Weights of a small transformer language model.
Size: 12 layers, width 64, 2 heads of 32, MLP 192 ReGLU, vocabulary 4259, 0.923M parameters.
Each number is 500 + 50 x the weight over its row's rms, rounded and kept within 0 to 999. Layers, rows and columns count from 0. Numbers have three digits each. The size before them is the row's rms in percent of the matrix's.

# q: layer 6 attention query, 64x64, rms 0.178, rows 0-63, columns 0-31
# k: layer 6 attention key, 64x64, rms 0.178, rows 0-63, columns 0-31
# v: layer 6 attention value, 64x64, rms 0.128, rows 0-63, columns 0-31
# o: layer 6 attention output (transposed), 64x64, rms 0.137, rows 0-63, columns 0-31
# gate: layer 6 MLP gate, 192x64, rms 0.203, rows 0-34, columns 0-31
# up: layer 6 MLP up, 192x64, rms 0.209, rows 0-34, columns 0-31
# down: layer 6 MLP down (transposed), 192x64, rms 0.19, rows 0-33, columns 0-31
q0 084:468428572446518490484474542442502473520534530463505486486554576577504540606524564513524495545452
k0 086:523452519582539507465467485552505581536446416463499507472519476547425516493494536539531505560529
q1 114:533516594461549429468379583565451519502454501441498524466490494514467568488563575510630529452476
k1 079:501467529495441448436533400458498495507432545542518538487533421483598478496578406515467542454544
q2 091:385504492497457556458529457499503511465537419497452424529544523455516423486499466486381511543484
k2 088:445521480535447529571468576501525590481510476400500361460550513542482574545431592467580432482461
q3 084:447417521562552441446512488453583522608452567522537574408429484513471527540527491482480564453510
k3 086:543549434499479501449537495460476502546505551509510612561468530446596497482543507516465569507498
q4 103:587549454499457520584488529574498488349522391471546519564575539462474472499492516493540477486506
k4 082:469477525457553491446512495573464589478531533493482438436517448546501547467452462414543475429550
q5 086:465527480399556526485537566416517474600521604510429466483517531535466570549474475503489528503475
k5 066:552473533527507542521441544477440597563503468499378510567482473455528570436508599548616539499563
q6 096:505494571491576570429539457405468509565486482486382438560506511546529559491461486475494581533507
k6 083:470538509496528546509450610503497576460496539465482549523646432479569550500567508588534545520536
q7 117:549506481449604510567472579533520474537520498505549536549499542478397560566481487536450485523521
k7 142:593516576489515508497522473527430466510495445455465401436472511472482516471423525398556445488513
q8 087:459551485511413540529547417504461459520571482555482425413522415578523440463540549470489449499469
k8 122:455511505575526474502495441405557442514518474589442483569454532482515483550532528551509476522449
q9 086:477548537493520455561454618554471474451419466493550509481466561544506542613537472460620453508393
k9 089:488517370599535444432558494441515513496484464566529451560480540493505485505542531434415403483500
q10 103:405421532534464494461495540541534612527493570435551389419515408573454532435454528500542490465462
k10 133:490528508475546526432412495560476560503491520602504497534454375527550421421517560523405494478490
q11 109:528548494538462554486553573528532487540580555474456513460523442470558511427514528465507482442560
k11 118:504491612462502647552460481529490476486531518516475515582456458520411462376507554491443560520500
q12 107:513466516591540429475469462533527524467408499480540519528432516577411495543476480552499481491446
k12 096:534481489490523442393414510538477504487476430426549573514512481463454543558461474455475455423486
q13 117:492472439469438427564485454461460510413394497505524480365512464495576559478547486494479498468479
k13 103:503501408510439448521440537440464502461465515467499630542488546496464564524492555594513556457444
q14 105:443406469420478543558579503508580462608507578468499436552400479456435487617501463471475547451503
k14 106:496551592491473479471605496442484458531449454536456438511443458397522410532537470446502483556438
q15 113:502515549485474513480577510463428538446512471499516480403535422447549497453542511450596493549498
k15 097:493448498443435542644455497525468479479527535515471566483550493561530498499506474600524495505475
q16 091:446599444540501624563520484438565513536561544507443448554456448535433528491531514515488502522490
k16 071:540374549518474516397534358514477457486489553544553477485423528484544453470459433491471533520474
q17 100:514586591463559546533424569493484481455487492433430431497549447497552592507577593555618531490503
k17 121:603419434480439478400519425480465548575491574579518517475437523537501457458505446497392504505500
q18 095:484480511532537538552576442405487457491501604550490515530414510548487462458567497549471547613468
k18 083:424496535535490504547542517516530414512545416450572502508578488467504466605471394552526524431411
q19 096:550496465424437474531495563663555508435509453449609497467522489468437497509432473494583471431537
k19 084:525489502499542484416537492476442598586437593524410458429490472514458583502473610433534480482542
q20 076:509584577467469578453504524491456422429537465534491410538484491476607535481556571499426447504470
k20 096:472400531559565503570471405481539393406540401447556467534576495546494463480521486493538448547413
q21 089:526468451483462400583481460582573536482515428468543558467517462420421454552462458489644533430542
k21 094:511518505439487530469535563500496600549511565455471503469533393489538536416433426391544562459565
q22 104:520525467561518453570422436554533465539452458447558590447496540463410434588503386505560484465544
k22 101:508481471443503463443517508578532556532484502474466465398534463493475529471409418420529490468560
q23 116:578530497455444475561470588537473539440527491506541540455567531521434455579465512540564485508542
k23 075:485472474453460454524532546467514438557538501488535483501469479620493529478484453388569493408530
q24 123:542516550496540571458552523432443469552563516551420426536522529526580555452551567455455421533435
k24 076:512465541519601544564472514446534439434511472554496470488548540519488472496506535585481391554479
q25 112:497513591458496528455570533492416444515509554563500398482522446542570463422559552408475403540498
k25 098:486511580532588509542472520460461424467484514565479481530540552546485470449572536604491404608445
q26 107:482565550484523532446590518505465513480418514509453496452496322461510517398561513488526515539486
k26 086:526492593467477577576410540551480474492506529461503594474497470487574459507503512571482461490400
q27 125:495485563419461541501605499484425507500584521492536482454539481465603507448540512414541488451471
k27 111:460466500480491551601559476483466501473552547623507495503537525516540503414540526550470477574504
q28 095:536508500459447521521511524486474539497538595533447488519468450477627382472506494513479585479437
k28 084:394562545503626504484543526512583479477515520584477392533535464513514498475556515538570529515472
q29 099:578465479500518510465463586527520558501500586520455476537492573546577503550450474552434513539451
k29 095:461513493548535472470500562465487497521524445539541382518552556522492504554506537479529526475566
q30 107:512465495439488548494475475414409513528559397476469391490574560542483596566480552485536455523471
k30 126:536504338490435527570503485465577532559581447455559545501515435560514467485437514505481463528600
q31 104:537470508534580480469439598502549560483450518485502465532440589537476581543490484582460480497506
k31 099:523516431522569498410469547457445497561480464452620511508511525511527532547410517468475497413595
v0 096:468571469594421385461509489485540440544554386444508476473489503457489489560500488538482477516500
o0 103:497580528468496601565444478522503502437418582498520441502482542517436464453536510559524519502463
v1 085:508468542435473583462493602588475557543464483459500482515475463559467557500495443643496507529496
o1 084:453501501465496429524556594441460413548453531623535431546469521506486489498522548582544453522571
v2 097:566442441512516435395540474493536522527445580566503408521476496447503538484559464499438459448505
o2 106:403407496500506468473467475549371531455556417446453465451454520527480456536523490404498418424515
v3 090:482535501486526607577533551474485422487514552457374463477560576482541531539509556471505486517458
o3 090:466465461516480444513570550512477503472520508477527374558620351504492485417459487549501443494532
v4 094:532455462602537383505529474507533474512590380515512490493411518530496474593470472490611498512498
o4 107:592547546463477504553513487550487408497555539444433500417456596468522468489543495486511572439474
v5 099:525546490548423483429421550504474454440432435451430577490534541594436438466530502570518528500454
o5 103:495482563459494565434482464511584486591484505456518546464518437402500602460503504539502621520469
v6 095:546497478498557366518516384526527455533467490552466456400524522434559517553552592463442470556479
o6 093:453548441516546480500487496473401474428461599457436502514564541506450426432504385571507532468455
v7 092:560516505515608454577547439550483481497566578602375540561494490514558499567484498497528517529438
o7 093:503475494539501444543563571494492513469508487347427486445510540459555430467471496495514443458537
v8 090:504344568512577537569533589601550546507431499510451454437434524471520525487498527519526506395486
o8 087:546492391489461437498586602547414531486551578518513420491499523601418488471452472446471419526527
v9 106:505392504482534372447570521599471479568409603553523522451576532486464463559450462513483479490544
o9 110:416503476432592454495424492460485462456511548520471329514529550550469549480521498544487481493508
v10 083:468453459469570421455524487490467474546377447461471515579459466427600512512517550529479489456549
o10 091:490561529546466641466432548454445529479490556521489452522576493547516435424449460491531461496524
v11 083:568514486493573629487564513447519533451361389467521486494521518500426541478551531481464541536454
o11 085:471519469548453435462569467587471493557500458567553561549477376457562486435505481550520517493464
v12 092:496563468450594517499470435595468435406504533536566572476600543588550555455483510463473509563552
o12 097:493481499494591461460501436436483510483465517554424550539443485430606491533458460490463447525476
v13 090:452597494515600477535504469570455477407491502454460500584499467540553456504547486561434533469470
o13 095:435478540511488560367463456424516544578432509472476562499554465408570540455484473538522514484469
v14 100:573588471581626458518453403589499464469510482534457450538499502473534567490569464439591482538416
o14 103:458449488477458497481539480505460473481496450529427659490503441507603489493523468525408442470555
v15 104:481398471560590419517553449554514515470425508488385557497507514469558474600491435491467534452497
o15 106:502557527463503510554562429572453548466483536478429470479476518458581430360455509448548441435510
v16 108:475636516491507422473433414498478513394424485552481489425494498556488499455497497579512486584510
o16 103:454460539509531517441477481413531527554449514518477621552470519483479595536516499515454497470433
v17 094:485492481351488574509390636556513517399549534492478517557496451462497510480430540607451498459493
o17 098:447463539591497546394523554508463505608452540494543421503576501500509506546510530529495550509539
v18 091:496360522449502448401544540542514566439444488528480527543465466483454491533434566473484523503479
o18 082:480520482608484526574545431552411584508533504570538521490547562497561428477479455571506445514514
v19 092:487559466506473538563414526628459525434570475557499550588537438537503446524593485561541553462520
o19 095:500504586497527511496548480481618566508468520443485617463391532445554504557422510500508525516494
v20 107:459447498511499522494483564518517573460453520452410535571494508433538583471441472400474512473430
o20 110:472518478532505560459566493567479567479490483499538475496663422529563482413528498451508493503547
v21 101:512643513527640464535522398401505452476562425492496456472438542470510541440457505457549510601524
o21 107:548498513569457457472545449430532487484491480485542641557542435505548471493586460464475490415426
v22 098:514556506526453400532479518509550543507455403395507519594550539469479435641561492465560492492471
o22 099:474532511487509587570576489606517469493457573534475442426553450454493502399493504607534590518487
v23 092:490523504492466435599563452417496502591449525509492501487463486476495471527449441483462479498521
o23 098:588524482499483484554422527518493445488489498532524485524418579544431418529558536516509511453514
v24 084:556491526493511422541436551566502464459482504513474464456475496461462549522429491524525451491420
o24 095:546463498441508462414498595547416392522528526473469461497546582553458509507503513551468530500532
v25 102:440607548569487469481510603428463498478518498401569509550516538448557461516511503516468523472461
o25 110:473493474494529570484401510470554486571452516510551417497566431538410568457473517561570540567529
v26 101:500482465478528424548505438505492535541426507546622506384520432501502464435387483573509452588546
o26 099:507549499513529502493435503452510468506462527570478554546376654523460528590551517509466548471458
v27 088:434593436430465433482428455422513426428525592578538501544510561486481500470404499495443504544525
o27 094:533454621561554540429491468422539561483459456387539515537589503458530480565605494470475455381429
v28 078:532372476410544503529450488603495522469455511545508545548518433570482553482509507459557502482512
o28 075:552516494520555478466562523532478541433515528529419574460439560490603429514410484404467472506468
v29 098:461505505438543524484525410451451454570499438541477531445516508491408508518454498576584509531583
o29 093:506550545479504494554545544421558487475511573458489444562487540487586486525493491487480496464440
v30 097:528423514572572561472494546505551443495513501470462489543505553476571544590578511424520491410461
o30 096:496502500475484493508567525552460503446546477464487394470645374517547441408448467462536436498553
v31 095:545557485453397495459449536476498609455561366460471433486528512430471475412526553500446480475509
o31 097:432414509528472541440554449625474517551484611522532570529473519483410506518499473525479546478532
q32 093:511493655499521485471427488561476519390481407411501499455591467457515443526540483512593559525461
k32 111:534490477496496489442554508500464499481570590614456441555416467531537353467438511517397513541495
q33 082:485453456486424525632576475429477509464550529530558513503404534420506527423489508528475464538507
k33 094:464538498470485557514466475494506586438472439387520515422568463497496524544537469524602568428446
q34 095:559450448521463505578501485569563552462492492440485554435581454549504489500528429459629526469559
k34 082:525461506506487544479411484570545576473595453479558474514455542386437534524507490488504424474568
q35 086:473533471466396589509457522556459577427525443495623584497543481491518430437458454490517518467525
k35 091:555485434468478477583519476486555581508508465513502480371471441467508461474458475493585553478532
q36 083:489568439510416446501489450472421541390476447524499536505449584441490476470504495483516459516434
k36 066:452471498454433412571549500468424625445463536550493507514457534497571471408532529485433535450476
q37 112:469478553452550476499530585433462470508535582536416411567460530483500556543494611542412431543452
k37 086:434507581596539521435460493483376426487467478490545504549569516523495518509523517485425399474420
q38 094:475467599470582474436401536518582491609483524454535521553547516513543559537443498560413531431551
k38 101:510523506418477517510439505572545536570560517464475420428483539536482426443512564518516531555676
q39 103:511475537544496445451605548454421415536581509593489420542478526496514544540489589477423406558514
k39 087:414522548562497537488522534392439494515504477513599534455594539523452557514542521527518430450422
q40 103:542519467489410427533535503523431436485542525559514477512448509474540501495503623435458411566469
k40 077:453541532557571463445493523472385542473483415561590574457585516530473520460544510525510406475457
q41 116:476554526537457452491543524485436431513481504563481478552536534495469501484450553485487406572371
k41 064:498500502498539466449459488460433525438443464444552533439651491495493571520498556472533351399424
q42 130:504539517531481411476542543476375468498540524562430476511441472532496491432505601459477436560452
k42 065:483477500511505492508481513415457593483511461497621558433588556512517520468502461468508452485440
q43 098:549558427517393407559579444451470460470534434526487507495460478529506502565492507473498458538485
k43 087:459469492615497418457529548467473563432476447517468545486524461473529559501462547462539497367451
q44 084:533528493479575584506503523497455549462512572513513476397449457621494468430517432520601496471578
k44 079:500467426495489560610488505506584509488514520463417476531478439465556562549571444508582541551428
q45 092:490432561505476534449482554586616470554460513501529552572460402537480488485496494540407490471445
k45 090:521471566458479454402480527427511543568450546510464446452452555491393505538627475496500548520529
q46 093:457438497538403468529518482410471429492500547489596484447509512576438477579448430542574453423516
k46 095:507509531548535503434491480419553559446503537450460558533449562523485527495401508481577509448385
q47 109:593477476500443539593586466522456477505489503521459448491435468524451485458531526459511490530571
k47 114:403513500518519530480564561367502515495467512506511543506538447496479558585542384513606505465402
q48 113:487466367513458521590566447477540447559532504572536552486458545549478480541551444483493466548494
k48 112:463462558487514557500444597517480563449537485464539427469499495458464555426435534607476520471553
q49 095:475565551487558542409506530451448508497502531538418462556512485485584549499496550545371440498473
k49 085:502536518550509504474496527504481373560435436450515605514675529551505468506517506531590553496485
q50 086:455487460417467465483524497476404580412539567508512500541474541441630519381486472510470519530495
k50 097:521494433484482555593478482499494587510503435437557575429501421476467523525466472505620529438478
q51 081:469507506496522477465489518415420550417552500519473493570414560469498540483467557506394444569479
k51 071:494486480475490495498579514454427539489410539514515481480554544506443427409529431453495519560483
q52 102:467513605509616472466553455483513438567506523566439448526423465535466503541561580471461440561507
k52 105:429527536569501451450494530496442406480415500495511531577550555443496524526560476515426481511454
q53 086:540451512437572568472516560527529521518510521453528457515592540528513542521454495551466554496487
k53 103:577500472408538588488481492517555499544579368484491412461517441525508416447390525468514478532577
q54 105:451562461495497466536464433616482595377479432483487571488550517460523430462528500511530511486430
k54 083:584438429455447543538509463594558508526501523521433447518458473483564405431434485494400488495597
q55 112:510451445549590489527452468453585436528498515506444586587501549473505514558502450556426538514461
k55 122:547519472469522478489445497576568536553549386523456497469471502498505408535479566439526544469654
q56 091:546469485431466580547476544457567507612420568534414552544496501575490555535483485489506579531451
k56 131:569461474533536427557515539547589552443493462452473493447467528485550504590491439507556605452546
q57 086:548472494491415523435503488411406424479511467471493526542530576517614528584525547466437514571441
k57 168:550503416513511500559468495529561583463530440458528518465491538441519506532374451518497616470556
q58 088:465451514552559552525467554471528501509346563480449560528519533506529570530514497596482537555452
k58 198:581468451481483526595416480537573542492512463465494512464497536475552516550466441499561591468543
q59 107:535486510408555454573572496433539476586544534476511456530458479557545535450524480457616557533534
k59 108:407501497463542597432494535512466428539459587524510567446500475573505506481515556539468496528538
q60 096:476483618501405622539503528464492494512515466479594562522517455500541499506583507475411528502484
k60 098:457518472566571410451500458471594533497378524603519490448495479469426459507452488549520532505491
q61 106:500510466482561532522382493479561522452451465480461543510515561443415509522468535486457508456531
k61 104:587512495498485456499543549643524484492500483533468487535467494490493429512533504436523494557538
q62 092:442504542494524383394520439477507499513427597525443515551508563487619603526469497521467551412498
k62 090:515557526486433508496492462615475339546465575459533499510493487518564552513435537480453542593471
q63 093:492530566503487514511485492595528469577528541459406603537529491520523541502484470503493496584468
k63 089:481510459474523430526418546558484545558463489471441467446618599479560527501568589549551479448626
v32 092:533510547465462481513447460463511529493435395509499501661538447412458519439569511401541460501472
o32 076:418507533465521481567533563447563490460497404457546425509538407459425392473578462559482507500493
v33 111:467419553556464492471496652579506465604423465497461524371519544468454514435483555451464494426502
o33 111:501536501510407522586445507476447507440506525454530558459476456545432434431511438426543436555494
v34 121:512470562523475391453435592579496565488479491515538517433451560362431432469508545470476513480487
o34 111:532480465561467544575463554466534500518531458538486544508500489571436423412469505471527445599512
v35 082:467502522419484442487526546501543543601520528546449503521487510527513428493452558470499544480565
o35 076:582470385552441511523541543494532531509512421543551569542555533516466486533523551414505401485519
v36 088:522495442440394430433411586566462474609437386459510456515514513450477568510527483537468461474515
o36 084:416486476460421533530490578509507427506501538535446501479436373470423475515436520506543453569502
v37 090:507556412469484446532436535440454472533447449509561429506600625472487475533485464480479493456466
o37 090:531518477488388440555564542568491478530451557524427513432484494613439499482436495536517577546586
v38 108:516501492424448450581568587507520534608540424542453551570444465379484481474548540563413486535507
o38 102:510476441595504480520511602539569424578550491419521547484552400538388557556532515459545392464523
v39 114:545454552493528431490565493537464561595592503501516586471414440508566522447589597566453512470554
o39 113:514455506537625573464424492423505468510576493467561561539517506542495497549573475508471401494511
v40 103:497532408409459447529451487483492472446483537505532486502529517424434428520412484549528466541504
o40 115:479484441481480458557558571585504500477482526560387503493527440555494536478404494421532650568460
v41 120:485441514450601482533521497514499515515505509522566532483520463605459569558496539475482492543490
o41 114:503508476466475537458549457463462546438571406570541462526496534503574470512539535407426487439523
v42 106:498569444429488510461470445445522492501566507546510475613437537555496504517397424584521514567537
o42 107:492431506477546446430605526582560525506488567491529498563482579401536569578497493544419500497468
v43 103:561442526485405508624443593529500525464356518551493550439509499450506426512488508451538474530458
o43 102:511549437540547505540508580503615505478485471519447521512466434567473524447468488388509521513524
v44 079:551521520507481406529438574610457520492521518504495487504450488522524453554592438550517526393496
o44 085:520487509532584512504428438481539442498442540484457564444422431502469566469465483546557475567491
v45 112:544418557496516482584503502558498492559504476504542573492488443556480534492560575545481494446455
o45 107:485494601455551614439406455402451463509535434498617463429505456447501490471565499470449521422526
v46 115:440613464448518519571503501378532468446446491495511458597546447562488532461526489477549480472552
o46 106:510514477437431415521616605494487502528468504558431499490568470463533498546478551536515533451517
v47 102:546525534590491474426504521516498589543510489479442511598522562420441508503558560548486507399488
o47 096:573475514571468487430551505492449475471518444484619437391375483504430437463533489537493362512459
v48 080:549438481495528582534482459514495491541492507465430477536540436482513663565525502531531513504520
o48 075:436531625441549461441506488531453458528463536480508496466487576539551536493499531609497588419433
v49 115:551533528541502497486558478454517537466673565553552569524469480534508512486513500584469550481467
o49 113:455477559535618628438441414496500474578499490426523510524505554440546543585543499459432531445457
v50 109:485487453421540422553521526547506495530431515522419482529506487510478522525472608436436470474531
o50 107:546494426491390388465516478503442501407504407529528513460577469549471409498494496475538423488498
v51 108:520505531550555363541494497599509502430490477485590506424443532501399405497469525472525470578450
o51 099:521461554489477549522410369461484571465579414537538459486545449447472425383541484412420573483523
v52 110:545566513487616463481503490564482494415498367464573515613553453480486533534542512473480446502434
o52 112:448489578497472524426491479436507470490522434467523432542443390385507497475483503497469453492536
v53 097:590544550555419426518455515464483510600421448486519468431440502475452468481510455467524537498517
o53 095:486472497527550529601495528511573500556453596511448512479469409496438511439548459551557527553490
v54 101:608534500503425495583556471470469548604507508544567578451524556437468472513483491529534504524432
o54 104:489479525563618568564532548524620481581499562465499474520475481558493525495472472434462596492531
v55 118:543493498614439432487511616589529551540451431513498483459505621433369413519432462486523512541437
o55 115:540501504567435492575460484545526518551516518474482504434483474515405453391471509402518480546513
v56 096:495551460593501571436434599544465613491546513487520533403502517492398445487464496536455535477564
o56 097:545449533538482504541505529539447459473514507476453574501420474532509469498437518423474426545514
v57 093:453579438409582603504579390441475480447508500448496561560605426479517582490500590493420464498570
o57 097:476489564480455434471517570492399433476493509520516457554598465527558495584445528577542503517508
v58 102:504405531552418458489511522532488532475588477504574525602448578503477537573436418551547506479404
o58 104:459503512513532608432480394497591519533525462443548401483457589400480470483580509462448467509533
v59 105:514482569538480419575474554487520493561402480569388504425464531585515541517495563470551508511501
o59 101:534465450504527501478445485390519553509516458491462475487450496465514402443540499443459476412529
v60 105:492455467519477485547588394445539439585538641503497482492523540580455496558433482530476524545477
o60 103:528547498492512513503464408590454539498471528524463492429651585543528495494497522436506600465439
v61 121:510483489581559428514535535521513522499467478479523482446550398524482538509539511440476504522518
o61 117:544526548497444516548465414500428514403533458466500467439541470512521411405558462491479415454483
v62 106:488497455482493563551468476410519602373472524520469514459470422555505391492488464482539497549481
o62 093:502530449483608425519558538531491557545490464487453422472530503535540566505426475484457548500513
v63 124:523417554524437447452415522502525436564551518547487494505503575539476593551498497474522513434386
o63 130:462509489503526648444430430518539532481461422446491469542443592415515401423515432452432503506466
gate0 106:512496448531526496531514442468598483434541540515540484513563526523520484492535338564538525414538
up0 101:494572538458431369501492570518473443425457513504521497570514470507485475485538476450498511533467
down0 108:524463474498513468501448517523564520515476530569483497581499529506476506483513425512464698520521
gate1 091:577471462502515493512392496538553528581531505473548515517568465433495477601438439552530556508508
up1 081:418433480480551496529496410453445501480531434527511488478431512511498514390648492472501583474467
down1 087:501490545481353518503587500441444457524489486440554603455561559531538562558491459489450438509460
gate2 105:521497504456484551499470551487411494477537438514467545393566464540504584507553470557487566502583
up2 104:470494418521507592542420516513451578460607476507445495399510467508464513508501474551526511443496
down2 103:425564532515509471483467576507357424553520535500451445532536444464530541501578538475595493484516
gate3 108:583404464427483529506470426460512539463562509491567557404574501518482463487468514573576510518464
up3 103:448465491577502537511553476478465463602483399559571469549436527472482549529471510470407502481504
down3 103:514521392467477501536534471528525513419520522495533539539466441480441477492510433556529748518553
gate4 097:491410528534434535596459501470508595497512448432561500486558511397530487497434441567511523471418
up4 088:493546499503476527576548442513449507471532507445486524494531486550469489553489444445496504517527
down4 093:562433480532441521431508457436511504485537459444489623498492428442568572541441537483425425438493
gate5 099:519509493439479460479455429562513473496520511433493469461541524473453547522351432519568532384522
up5 106:516494399533551381455545473432464522533472509509449485502450447426477534479591493526496521594415
down5 105:462486493478437521454469503556610572405510509600509511490605567433512557527461455539560495527488
gate6 098:447489454540467540530532448521556472493565438359484492535552505561510431576509473472508535533531
up6 094:538510500515462416427479530517445559546499551548566438406578487454486531477557434510486497465458
down6 097:583477441524538445444439515526501569492559509576483477485538517480574451558450517563531471414528
gate7 108:475469500377541461509507428441478460490474494501606477505501560467588549477521505492534655502515
up7 116:539484462628472591489530492559537610504549486443541544426532417453365485560435482463544430441481
down7 105:482433535439478519522512460453565558522492455407438547452483419605522590529482533501521502504526
gate8 058:532495433475465523548458465452541518451582503483546636428494563424590550537450508476589576464551
up8 042:445445471550539572539497573470623408475417516513486495425439523489488458617524459433445435522511
down8 046:450515456446492512494497466479527489510451545498464504489528492519488525508497497472540304456544
gate9 100:647489425433481540609447574481496426526463442442539576508490591477530509497449511437522499521471
up9 096:484468398540608510490486389543590499467548527425458393472552511554480462538459426596454531441493
down9 104:427467541542523586427557434447573562436533544647480487536514418471544524483553509538499490477407
gate10 094:599545535450387513504465563524447514510592502448539527427577577541531431426511527453586545521496
up10 093:428535534601602499553388550510525559502484545461489524438562585518474515533531468541486458527457
down10 090:470537464431479465495522415458542508620503429524428541575377456521454451481470476509472623524557
gate11 101:474444486430452441449397544480521563416617476475533499492493527547470544599527483591565550453490
up11 096:570476448557530597534596441570534446556430563573413479471530519508533382423462476459480500525595
down11 104:610458502534523580470471604508552456480614587445582479559511447465490522488473511488509476480518
gate12 092:466481382410513558570492525529523527468468469549483570393446456479526502520465489530454478455451
up12 088:464484457523434436451542464485497579465436463507508454510557558472431473501485496561532504550562
down12 081:476487541531457478498545531476473482447580494513611533541527635515545517623546595540554472399510
gate13 098:485520457500398608443500535517501570565498505538505439507546488493513507464428537493534533396523
up13 089:434484484459547524523516465526516539457405559490463427535389494439514554537510432604421526505493
down13 098:453503478488575453568381394526516445562491466508496495493511567485526490594468555473560518575496
gate14 113:457485405498586578542572485515509479476571441416507516496532520495511522534476419574564521514566
up14 128:454427552429528481439486555494558452529523494504481554559482464519496524492478561482377506414456
down14 123:598481529463449461598437522480470477536507494427442480478441508524580467528474501507468623452515
gate15 113:466418457451433591479485458488501519484540534447450532523530560415559598502495483559496570483460
up15 117:446536494446428491453507419508495539563508561471449528488513536466532537507499459426509532467445
down15 121:484539522561535459490481506527471378568466604539503534523466571537562473533503560446453473512411
gate16 099:507402429492463501486478496521454536541528477508524569513549495387480646484431419552515525456513
up16 093:472427377523448569475475539532432516541517470499477556460572467383480530439456399551464532418543
down16 098:553517506493622524453482437474535504445479538546537546534496432509432549403501504476512401564472
gate17 116:647482428405477504550474488475480529408550432526502478445541529518546612488491495464581477503481
up17 119:489517485508490415501519423522491477455523424551493446431548457538523378416466464443529453449465
down17 096:493453462509456467500476589451442538494446506478483477502662522525501506474416499519537339525405
gate18 102:503490384377491533494437478560555554405493458411527551403486492510518579535476562543452567544519
up18 099:469431542500540583561528463453504475564506521576569457472438509487614490448484548448522422571560
down18 107:471576445480589488479374563646489570543523507510498551450469468416513545529412514571451464452493
gate19 101:494561447533536515532477503447489558463463534468487533480496448528532508508533537512526597454534
up19 108:495572478467578477523510521467397457515454469519480480455478459495538535459551565422551520474502
down19 106:446527447488581520489450536521406539483509495470498457470556391622601541465549560508455590475469
gate20 099:458490462501449543556559415481525533412462453517471491400541468515536535515439475512511554482559
up20 088:518554520526494513491418582527513506517564535457535583571514510494446478479463550512565478527460
down20 098:469480538503452474499449512516482510514468434483483597492448579490528524539547561497632563454533
gate21 101:563518399438433498480488495455542577482521437408507474475564501534526513501429450565431531450564
up21 087:383484543445522529582512545502442439458491515597514551502380499404498522473528497490514475483446
down21 097:465401495477527537584386406599514529572592520478523534476506558394571631519464438488516554498457
gate22 095:601446444479542513501551535453535465490426571487481639530496577491599496528523501468497530378506
up22 111:504567518547485528459407499619508566486477478509523437434433476459476456490474433474476483553437
down22 105:547517438527532548473536496536542422596564514512475477473590562583505436562493490505372583431524
gate23 103:574544422514473591511559433514441455501439512456497544490539479423509634477475422541593535434476
up23 096:491458468467503487426462517438562519560596585441541477556459512574476441567457530511445599512582
down23 099:535458442519494482476506515433608486508528564436565560448494553441610485577419522543508465486508
gate24 107:527595525399550472589519480495533507449520516501533553445567560490496559487579477537553512388534
up24 117:546578519490570520573537542565442583476496504469588479340611545504480475475531511514495503434466
down24 102:471499459507546511504437470485460541516626623426449571455587526524481490486534442400474476450559
gate25 106:476491397455484453564525528509514490521485568491551487520529505471575506458499451539435588550489
up25 122:506506589604473607496419485558505554470503423465493513454512535491433485537492538521603458437551
down25 118:510424405517591488553471528478559549559536548508461450540465536350454539484472455529568494530506
gate26 104:479560482491424568494466439508552586407513416498538481509530563558608496643476485540637527505470
up26 094:523517560450528472503495387438386475506507524521517442492431639411395562539484462507416460512473
down26 100:487415460491566497442566412517516477578479533498500538499474426411485567479468517455441472518501
gate27 104:599403421491510502512522506504569532537548582393515455529503491588457468575466508514470610398616
up27 098:333599455477401484567424523476441506525472372536476520500519386422482519469469475563472486487469
down27 106:595484453494520576446467549521544462507594484404416556446545594441574422492535417494475544474440
gate28 100:533382526441447450492519543405527535555519535478542601498483483485545575530537369503506561450473
up28 104:461479521555508530491466565562469442408379477457451563514502547461587458500528539573410517507477
down28 106:549459489582416461475458498518484589454493424559526548518584425505529451488506483437500563516475
gate29 106:728548531499528481572476525448499584458519512505599497491506530538451501560503493448523518461465
up29 108:487515582505518475530475489516498498612497539485625433576564419446428476506492435479556488473511
down29 106:519423460503509445550456490461515575540477540495485483558456583479378376464455460554467591500478
gate30 103:510488541500523495530490593575487529397530481463607535444549507468479512542552462533547518470559
up30 109:455398405459443529497467448509506483499429537555466514467576481526545515487436534514509497453500
down30 107:501492440516409500479458480465503470508463597538497425461605531512620563598510523486552436481464
gate31 102:541398477517493406577508495533469541434442478495539572463498500464569539476487500396499597509458
up31 099:505527481510497511607481540579462499454421456484424572424421522496462519486486489441504533510507
down31 103:551373414474501425489544478586474500470459547520472518469488445472597527441467454423433518559507
gate32 103:622513515458520499573486435520541514425483551401517597524550540561549508517535478425503552483515
up32 114:593480534530528541575530441565495489419461524494506641454563457558549458471510477536446491463562
down32 104:517545529471507482457570471542468474468533519535546508503533537561486451460550484471522484549484
gate33 105:536529464558505559429522504470602505533420601503543568538486542475428470562501471581591505418484
up33 100:564543512559548473492544567467522611513519455454525491466558521543466450594612454528501495387536
down33 109:462545501621506516377441538466520617527557505466425463583470458482423465503521589445538600518586
gate34 106:555431500435479462513493513548533541530441515439519510550470524386580595529571476479499589548536
up34 133:436498467493442537566437438520464508419577450467544485427545484537435447497399502508523511402471